{"head_dim": 32, "qk_norm": false, "init_std_down": 0.0, "schedule": "wsd", "decay_shape": "linear", "max_steps": 5803}
Each number is 500 + 50 x the weight over its row's rms, rounded and kept within 0 to 999. Layers, rows and columns count from 0. Numbers have three digits each. The size before them is the row's rms in percent of the matrix's.

# down: layer 5 MLP down (transposed), 512x128, rms 0.129, rows 150-174, columns 0-127
# up: layer 5 MLP up, 512x128, rms 0.149, rows 151-174, columns 0-127
down150 107:557519529519491507530555554540421370538473463494635504514508525467490484476556569575560546480351545485492541484519522533517525521407547540563495416584515486546523573512500424423500513460507552474455456482491524474543598538484561432481494514478513449470476428564502557453542546375477557480539492554572477523533476503546513557462390573468506408522504416402434474473443508475537511440436
up151 094:443477544497517509467421536446542522421511546534672542420483529446494349491533482548506513428603529442516491490560490467490435477487581502420482537476453489532515472449516521449562535490514570470509546499448482524507448562530450555440496493495320530511461451407497523585535497578516461423449515520501540476502481573534580480475532524557518404438436531443461519500400536485508441475479
down151 086:524432396497523478487430477520495579598528438504439533510542462530518497458501583573451482607419415498466521467517472558478499495470493461548480467585442469499536490409461470570475566388487435450509484538520515604457529540451601472523427456562566495492523540450515425540528580510568501505461477463521492475506551468533498521491523431547436583348476457556536534545506530580493542461622
up152 108:489448554526517415415446453459467584460560488537569451453601534455459440483397500628597648473545507507588516441555436509508470542520526505473545521532573491482522460485480452454590480541545451504542479481591500451474486565545501540526448486546388486445544478513435478463513483492449560516475489528475477453485462478428482522570367552529459550520489498555499419467509505457498571539391
down152 115:552609498443493471434518552487433493525487530437496478519529532490494497491550434502613561515506538452541526484491519488476488524547478548556525486413564500507532602485500481414439352522536491430540495494473496590456418561501531443417522484548445446459472566556570540499396359572533507573514545474390492577502436439540504552489551440473538542486509542429563463480468534530405501459564
up153 096:516435484416533492443478534540508469581414551502520514501512493549478456518446577554425573426591424543429464447531580440502536511542527539480509455554460507489594494482553519530499434508421460398482573491486399498419450524495444545481492474504448484463594516460545433500477464610572502471464479504507546557509506480553443489538511486604563491460499416477563399542358556496590532544535
down153 092:526579465525496540444544585449473515513570500442516431487474528445484566547603538484427521523507598467575542508510490480473468489426458467513460427504498500540455474518508562469478512576522482556503581459458547567502473499498423491501456478410464440593462511583559542465479401526528506534604485479470455431494473516613443508452392537452577610530550462500594458497510585487449386456421
up154 106:467446468564501413540481545483372407561561542591503464456507541402534446428522434450519585504489487542520565479541507422410555461480481537491486456516468504531522476459400423457513569512534547489507527478535492550413548503490515491561493631491565503546534447540481454558482561550419424454602428539572388452501485470505582483539529512497461507505572620537522439481488499533497460538499
down154 111:487447527498466513469525525489551520519456478436475475528473540573502508499523560516593535472480386489413498453521529516475452542624559532510496421598545495492531456451464457496543408472635440469452558538562427519448481557474502477497410406496553555454533564473566354494483513443546495522540434571496462503454417471621515489459552595551586498523477474437519507502498481562460510573444
up155 100:445517424461478525529468502521487350458505597509525425477557504508485540532493592499516517581574547483447578436523519436563482409473487494468490450446478456494451484510439477479504471537583503521521557387550507484517492543515427607532465637537539501458496483455404503589426508493429521412578520534475413470590438543472566512464434526500442505483474515520583510559531499510494416600515
down155 097:542496460546446472602503484545466506506534569521536428471512522549575514521417526389552514581574456490525544596504410510577564468539398502467531543432547497527519461514459439413487465437583528442443423482569449547487461537538483452496464546497592435508359440440514518508570543505506502488403530499442519588572529434496554421544489585502514518443548524525439475487470474532448490545435
up156 089:501527356506507536488456400438486512448528504527523503483531580470478406478549410587507387469507493495533495498486512559425485487483587455566455447513483496497488516512486514544507495630543464440567522488566422494445547468363539501581522523509461529486520433453427501469532564462568559476564536487509427466438523578540514499600602561550469508506523569555571568392532491491513521436494
down156 097:571547439446558480469578542466541593529467525554462555448510512500476472617471410422541459466477536549512502498522485589463533554508434390466514527544502514471500496418473506488516488523497505471490540586524491512449524376497449570518433555457392463471408427484503405426526620485504567471486597423588569469533540545453508526513521465423546509490444546461534576459571518527511466473422
up157 100:492444485458614523573478561536505536449480609475599490482492480467465457534560514534564650491478547436560475444582480451458518528443463584444563516497460470423536528468408425402523548613461391547489484519477540513490514484531567513378554445605446446478520441545469448423448472515432502507511504517501523501490448466446483501566569557536573521480472545525507445502504504448505437460508
down157 090:524554498583418507499520489607606404510439503476532493590406525568491468506490471415587476532538566474411459403477503489598479463559538435515476460524575527517473480498470593504584500554504423545534519477469510500455546478508580558555584443550472430573498498416504440492526525530449410558530499578428531483506500537391423515464480543476519519544461415518582555488471447462471476450489
up158 095:513405509473547547470457574475420459494507521492593466466492580479477575485581446515540487549448542432523561479544546523579497498516487510470540425552515458391567481592351458439471462631531459520492528466459467497490446588472527473478503506549389467528564514482475538590407617481573507544503501452499518519430531500525485465492573518630560409529469523484472476509486458498503562485543
down158 094:528456528549550512558461437500383429534427564530502456548521558482505478364516461517487575485540487545456462484518476588513517540528533421525530477589531583396513514523520519475521488552488520535520517468484419488491505419571447500565512493511490467465637526540472462534501487459508614477499565412429523408473510409508515509536426564503549576491539532450497446409525446449659453492507
up159 113:403466493563494559501464498597437453522420492555546518530467559484476518497490551565556435442489425536484491418506503489520580459535473479311531525477481489495507451393431522418514537547572427494546536466489493514433533455523507479400477494472443536558639485525475568509466568542461480472618524550432526496533467508371481576494503561519434484537494434499487467449512528545530493502421
down159 110:570420452473437543490443534463554478392585573619410488563527543526529574502400534478539457464493503519444524509484448501536635457476501475563493501534413484465460466461502489438451493437571531465491494530567451492455441529510540510553557466490455487509522516449446547599459471447507475441478538614498498532490534477421563493451518416557451556434647524466413480489499539551500546456564
up160 118:475502439485504440547484514533507419511465528510545551495508522406463396480444505617590513586562533533520498532528540502403587520478501537509516427539494470540472449454432540556469495483535496497498517493474473489446455535528473543368609512513497506551491513479529472445539510568521496495555441552432529560432481351489586462457488491545451559490386453484626497478350555550506448506526
down160 119:520510539470537470518540354513457512414466479486519561394436489524515468491536514449464574494564358581536519551504473539528449624512629506526507391491457499482516414472522518530506532538525453460461484526534500488457599591555527429595503467566475542495399500532564445536443469494566476500390446444529534422470522419549552513411438539552484489491482529520489506480540540461467517512524
up161 103:399453513471555562479527496449507566555466482521431555414434579513413453490465482575531499523428548521517489409509447548438490553434523487516487517366554451529497441465479427426571562521612453446488550480503511402580530510466498478449431403489530524513501523538438491515539564486547496573538466530468606467474432429507506482520545588529492549494530567606416488475504519421519548427516
down161 096:551493557447518575422495417456487503561531457563431556524419479490497473426487413520465423532447414539512536551494521446505514551514516588409503547644469521534611535469533425500510464506531442572489520496561532465570534592474494471449457569453513442535532505533600436518578572521489502468431516521496505475532500398479526489600407569469458462481464457510466483410513452579414476527474
up162 102:565427517435555566488450497450464448506521485571453369500501474473442505477568552537580512548540502497511537493527448481518460548432571512487505435527431496584478350550328542442493561439579527504537566436567456504539538494464533476498517536521515565509462439470418457584550571541568557434569462569457472488473474421421509483495425478533466506493489484445559560510443497481422504509476
down162 090:512512342494443497504598546428483403462543577519476528536526521452519520491519624453561509466564467504516507560494587434561523501555484518550476546527478481501456561566433510522448534497461617537500490514520506485544478498439487476498515500504566457504487487507549492441428367489446385497540519407487572447517428447539498528483544521446416538507571551469525382497501552620465463557429
up163 095:416483487440603482522449472532507371455459540509494525498473621447506449426594476519528569542439482449482531471515573480444477494551507597459548515528541521515516423429506543556522437514524535524504435509577495465525460405416526476430479521469496493507538510448513559522554529477475554454496498491497390539551430392555529491445465478476559543416460567628529448485453538459448462548630
down163 096:555575580429589454536549453519484483539372470431604504473434465511424510470411487456533532498569523548558498412511493497455468579508451467409541427488508476506521432508513585476468438549478470585480543510452470516549468460532517428456549449483519473458424520557507459548429478505561493550521409476446442542470474552510496563596438483516595480619490540502520551511504554600413512427520
up164 098:506502557541534636461469535516470532514517502503515489469509513470479452397544625533519531478483475425526489505516429476465420543420480483559488399553432535504527421547558449415568525510577384458518521464587475546492518547458486554560521588497443516526522433385453461572471456418542536448605460510569497511461512483461524514596531559547487457492479511483475540425460536399445574468448
down164 101:489408517576535530505501475444495429486357528492577520587479514499523513440521554568566573470550469521501441498522460474544611499461564517415499487579500398410454469501505508511521500480591431490440501488538515445427571479589508490419485456529564519527527507506543471505477499573575546516478406574473454461534508456497508538446409543527490525450533455543472348488598409454539487570503
up165 108:452501495429536505480535498460554505479528528492541469493521567523429448508434445526442534491506455542513437543518540466443616430407547533461474489559447437394461458401497461501511470486527498544417551491477523487392512536551597447487444487440567512544570527488505507429414460571500566433579463621518443559454497492476496523634515498578581576460474503503539473438471555555594552496561
down165 106:495490620548581422457497447491501479562550469571497473423532551622523543468516528431547447505549515417484471519488448460488547495544510441493475464529437553471557536496437468542529575516516458518479476578476508558422474610495645440478378572479472513488490509478399547421455410499487599504513549470391439563463514461494563492451526554517535436469542490462559494446496525525468577536534
up166 098:508505503541503544515492445583494518424499590518538483462539581504418424525623466460525443544476456361505529580495405444518445430434535392428484546479492508476459466502429460490489525492550564481577505439595495463534518487459533479426479595570496505456482424471368570504516487421491478532533531502405546493479576516516571546520476475456546556399532520513462518484584471505495577490452
down166 103:438530559446604620538568482437506466474447476507510429513423561460532567505557588350540490421569491468525582436504596464432402456551528455381531442448601520542522539534489524443539467567547417493570537500494499569474416463505504502454466453470486498437546511557546510505452486484486486441522543438566478511520397472570548447523468491518522587462542517473474468505515513471462514487532
up167 114:479505548496464572462452508489520499553450542519444441512570522580457429421511465503489580482598567510508461549503467455508593541522634466545478367486478550446488462440494469445502509441470505390431572458479449493498500518462516514554541497518537533507563537588470412542518483534588473345570539533415557588482518559535502504593510493556539434583488491525474462452418523502545524505454
down167 116:525568451523475567462571536461445468556467496419551488465555518391421492528453480415462487492527608540524521525529532510426499419492466538489514473545531550638463587477461547526490415597505517484527494519537490460515493395476440541520538502447493483449484519558502605418421482555502442490458606496410518505527435500442521472471497498591585509455570489487533466502617552408436491430468
up168 083:453430461554475550522492400474439563521406488532469499517499546501469435425455480608548560464555453524481486523535473477511430507503578436535426549489548475543447423460545468438504485546483526448463512475499466413399503526476489467468567531521477493604446497508490416460523495479581540474490452428423488491394483585559471479534621585635392504524507523524549531523383485518499490573504
down168 088:482542553466434604617495519472490565513492517519516528511508471481501534449397523502482502462489528468528461466487447537398495541550438512474510565495531640424468482458377526491476485443484523506499574528438561582448482445489465480455517475546444472611538509512491426450473423506553537466418547444622589493572506649564447567530491545543456471468536540442536487563503534495454492441437
up169 078:485464562547594535478408553506465495450480502506491441394577522527417474502504468533474458550465445550452531485540500466537433471408591627420486484483497472492516455540428451578599482434535454445547471392590546501538580582538526502540476495525527564516423493462487495612548485552579554538565451494471451479457504530506543453494479586508525502613500537568419468398466488500471519488508
down169 062:452450487505465397499598503569425542505479446359521485524449544494522520527512513475523496553530490515452498507534501396518487600469351437500410580469481432501521488504500517483496550436405487490478487438498567408543593565558546432478444506551559472525475560591529514543505490445481461564530541450519454593538573514443524489531519458501439556498434617532579463508544509556532431500555
up170 068:494563358600493467567502538447540436519456470584477463522432484545505523430517424489559590546564527471554460351594502491423438435472560502580557532542518526556398430502455446498457495493565428498561506456526477498531564493513503466528457504559478485454525437533475495396557577494475528448570399557467497478572443455513509521499532526510522537490491466486505578396435452467518507554485
down170 074:523575504492517470553401488564405512484461476497447537415588465377455446497524482499474520557482509562514422565560457516449498558496411476460599490475522561578412488466475468543496468531521511440464556520498509455541548441452508466637509566491503410521493512479445506452500514443382567532551506595531549527479547491485531434439527448524602475368532525477454556464489531575488546579486
up171 115:489428452520559618557417535458488535532562462558466488471532458556378509428434544518551542534487494477443474561590514303479597556501584597468511538512496489427541460525486499503405453462498440520520580449447482457525572440483497503441506483527481530501512481508447443544526497498462489460541469560501448497484477362479526444498485523551553533466523469521470502467385486506592473488579
down171 118:545515477522469498483446562460538500507594429552434534500520418480504470488424514576459503509490468466475545505511513530501431535502428642483498535488429474439485467473465507511570482522500581460524470528549479440534470502533616511476450572517520462533542500536552416520618603449456531541587467525416499372519546550501341409492438535503586500460450530480459401534556500563530511487441
up172 096:500508463564559486533502548547484446398448463510553486538523522570529482501587503484486511593494475538484529451506521427442526560506499498435463521419486496461542554397497505506483558498584457438499485426489492507489488599483380541488443508496469501463550437522511521616554460620489548467501488505598485525563438522458597474515520464480578533405537464477564352476524484371450388520515
down172 089:515503500436422505426455482465543464557517450483422517499463514525483481540464440488510497498429471510478488502517484513551495555452546573488496385513580461546501456540484545518544545573506398417479507473632516502537469450520510500507557509593542542571489538430559480546568617411536448536454539478490369495444620582551492480450465549419501509601514505494571448449431425477494598547455
up173 095:508459456491560563532420497523442508453444567503584516491453539485437489466534522500553511473502452487422454457508565447518564429534610529376488543507459481433573480459434470505497403617491495346508516494436449488494514513491508596507477445551491537509513479551414472538522508573485515479497511519488558502493511454530475519519394522525491495423467588527587370493405595549476406544544
down173 086:452503534521502493477616522424484402468489583536541365517433479431444528460478551495454510490598390499507500572532566500504494403465498577537462603539477537544511514444467578502510476497478496495512441532542469491524411659566519529388451538522600510538493476492471562448533520465463483485492496548396444468527504473527536500488529485475508613416513559568544487483414495520514467473572
up174 113:537494527493548507589550484509509489499455537544570431478474509467501537515517525563472455542631502495417527471535445435485481496514537436507511546389519497586497486539435509444525484588457373443620510505562484398504552510466438547523467488563338496510547442505442511495540605588405579529500412489533487500513527376437441534482431463531511477491479540487453467439512518454495507546470
down174 107:549489550497496553572537415435446576507414492481443564520393509455536548519479558473539488502519507487487509536541527502496525492498394501380499396448506493452520384472526537526498493548455422494489540564522517439519483503476600459553391603508588497561491615559453493595461496512537483536523411534456395450510520534380498541464432471461559502559523566503503553494528493499531535512400